Weights of a small GPT-style language model, trained from scratch on English Wikipedia: a variant of SOAP for these matrices.
Each number is 128 + 24 x the weight over its row's rms, rounded and kept within 0 to 255. Layers, rows and columns count from 0. The size above them is the row's rms in percent of the matrix's.

# layer 8 MLP gate, 128x96, rms 0.396, rows 0-4, columns 0-95
size [ 93 102  99  93 109]
[[109 119 124 114 157 147  93  90  88 115 162 151 128 131 108 111 129 163 103  84 147 129  98 159 175 147 164 144 150 140 126 125 102 122 112 158 112 128 146 143 151 106 120 148 108 114  83 150 131 129 166 145 143  97  86 142 137 121 107 144 149 160 174 110 107 118  90  88 132 128 111 110 116 112 122 160 134 153 141 113 132  89 115 170 139 113 170 146 165  73 129 147 104 148 147 145]
 [127 107 129 104 100  82 147  94  77 150 154 166  98 142 138 127 166 123 132 101 120 122 144 157 138 113 163  63 152 144 136 151 152 105 101 126 123  98 186 121 100 126 128 147 162  99 174 129 148 102 108 151 111  87 134 147 112  90 145 127 126 141 150 130 115 118 118  92 136  94 163 122 106 131 133 117 139 121 101 120 148 141 109 177 133 100 138 128 150 112 128 132  84  96 104 116]
 [116 132  97 152 136  98 115 169 129 150 149 105 148 127 143 161 118  68 173 114 129 129 107 121 157 128 129  81 126 134 166 134 139 139 136 128 125 105 132  80 146 171 139 143 128 156 108 145 107 167 140 127 116 107 166 159 113  98 132 128 101 110 147 132 111 125 165  78  86 130  72 121 118 141 121 127 123 187 171 144 133 113 129 138 118 175 145 157 150 140 111 155 128 150  99 131]
 [147 120 140 136 125 105  96 125 119 118 134 112 130 112 123 114 174 106 115  80 151 114 116 127 115 123 117 145 127 129 129 116  79 105  94 118 116 155 154 103 114  88 104  93 105 143 145 159 154 103 115 108 111 124 159 168 115 134 122 176 185 111 153 119 137 119 149 175 131 129  97 123 169 116 188 142 114 175 102 173 149 106 183 138 149 111 129 106 143 119 146 124 113  95 118 129]
 [ 90 121 157 119 118 117 134 116 110 110  86 155 140 113 135  64 130 143 142 132 101 131 142 122 148 109 129 100 122 170 114 158 134 126 165  98 111 136 154 134 145 134  98 136 107 119 157 136 123 125 114 136  85 127 138 135 112 149 121 118  89 116 132 177  89 168 131 148 113 141 129 152 122 137 115 117 141 150 117 117 194 149 114  95 141  81 110 158 163 192 163 111  86  87 128 135]]
# layer 8 MLP up, 128x96, rms 0.406, rows 0-4, columns 0-95
size [ 97 108  96  95 101]
[[123 148 150 129  94 137 118 123  85  96 165 172 114 125 130 173 125 123 111 127 148 124 143 151 115 126 112 128  82 147 128 149 128 118 144 139  97 125 137 133 111  98  83 103 141 119 112 172 146 147 146 124 142 166 113 105 148 142 143 145 121 130 115 140 104  98 135 134 162 129 116  86 140 142 150 116 119 121 110 102 174 130  99 128 182  99 128 124 188 173 168 139 195 128 160 101]
 [130 107 155 160 122  60 132 156 109  97 165 132 124 117 177 104 145 126 139 121 143 122 157 127 113 162  83 135 163 117 141 145 135 119  97 113 118 152 146 123 127 102 123 132 164 151  86 100 135 113 169 124 128 137 134 164 113 110 120 140 160 114 112 134 125 103 147 138 109  74  99  99  83 147 123 144 163 132 140 135 173 106  84 122 127  67  97 117 139 103 111 144  98 132 124 147]
 [113 115 146 140 148 141 147 136 127 155 137 155 126 155 113 166 101 140 122 197 121  98 107  96 125 138 170 119 123 156 123 154 141 117 110 174 144 161 123 166 132 149  75 156 117 176  99 130 108 111 137 105 138 116  83 123 145 148 116 116 139 122 124 166 127 120 136 146 116 150 127 159 127 133  99 146 118 168 125 148 141  64 115 113 101 144  89  91 175 123 124 161 112 125 136  88]
 [115 156 167 105 121 122 136 151 132 150 160  82 103  96 104  61 128 134 130 131 145 134 117 110 158 144 125 126 113 100 103  87 117 106 149 154 117 124 157 167 148 152  88 112 120 159  96 141 151 127 129 159 115  86 184 134 158 140 123 156 137 149 114 104 144 111 119 118  89 108 103 120 123 156 139 124 125 137 115 136 168 124 158 162 150 124 145 102  91 129 155  63 107 110 119 115]
 [128 132 106  73 123 168 119 115 164 157 162 110 120 137 133 124 175 136 120 139 159 173 135  73 115 129 169 115 154 158 109 157 127 130  89 147 134 138 115 156 129  72 157 150  74 145 100  85 122 106 101 126 157 124 132 148 121 112  98  89 141 139 114 166 118 128 140 147 115 128 136 142 119  90  97 118 133 141 126 151 138 104 127 117 149 112  79  85 119 124  97 129 145 133 104 118]]
# layer 8 MLP down (transposed), 128x96, rms 0.39, rows 0-3, columns 0-95
size [ 96 105  97  96]
[[144 113 137 112 112 186 173 140 101 158  99 103 103 100 107 135 135 110 115 154 118 129 115 133 120 140 155 154 118 105 187 123 158 145 101  97 124 142 116 136 111 131 133 135 114 153 107 145 136 138 102 131 155 127 130 108 105  89 145 107 158 132 142 139 105 151 109 115  84 153 158 133 142 162 127 126 128  77 147 108 147 153 107 128 158  49 137 114 149 110 142 182 115 171 150 112]
 [115 110 119 139 145 136 122 104 130 171 113  65 137  88  93 107 103 106 107 131  86  95 145 142 131 113 155 153 133 140 163 168 126 117 156 109 113 122 142 149 110 146 132 181  99 150 125 142 134 109  99 149 124  86 139 120 157 138 140 152 110 169 106  72 139 108 126 142 151 151 142  91 119 129 118 138 110 152 111 109 181  91 110 119 158 183 132 106 120 137 127 124  90 135 153 126]
 [154  88 101 109 140 135 105 117 155 129  82 117 137 159  96 116 167 166 125 147 103  99 153 125 101 144 123 142 166 121 167 155 136 120 131  95 159 126 142 140 129  96 115 102 129 116 154  93 127 152 122 126 163 136 167 102 100 134 132 106 147 106 106 119 138 129 173 125 161  99 146 107  94 117 119 111 149 124 129 189 109 101 154  87 139  97 112 145 100 184 140 118 131  96 133 163]
 [123 126 131 111 155 155 117 169 108 155 111 141 125  96 117 131  80 157 149 133 156 148 157  85 107 133 154 127 110 116  72 131 167 139 162 152 178 134  97 102 118 124 120 123 136 114 107 144 183 157 142 119  67 135 132 100 121 124 112 121 119 152 139 153 119 153 128 118 131 132 127  95 132 172 150 122 125 137 136 114 107 110 147 144 114 111  66 181 121 180 134 125 105 111 139 147]]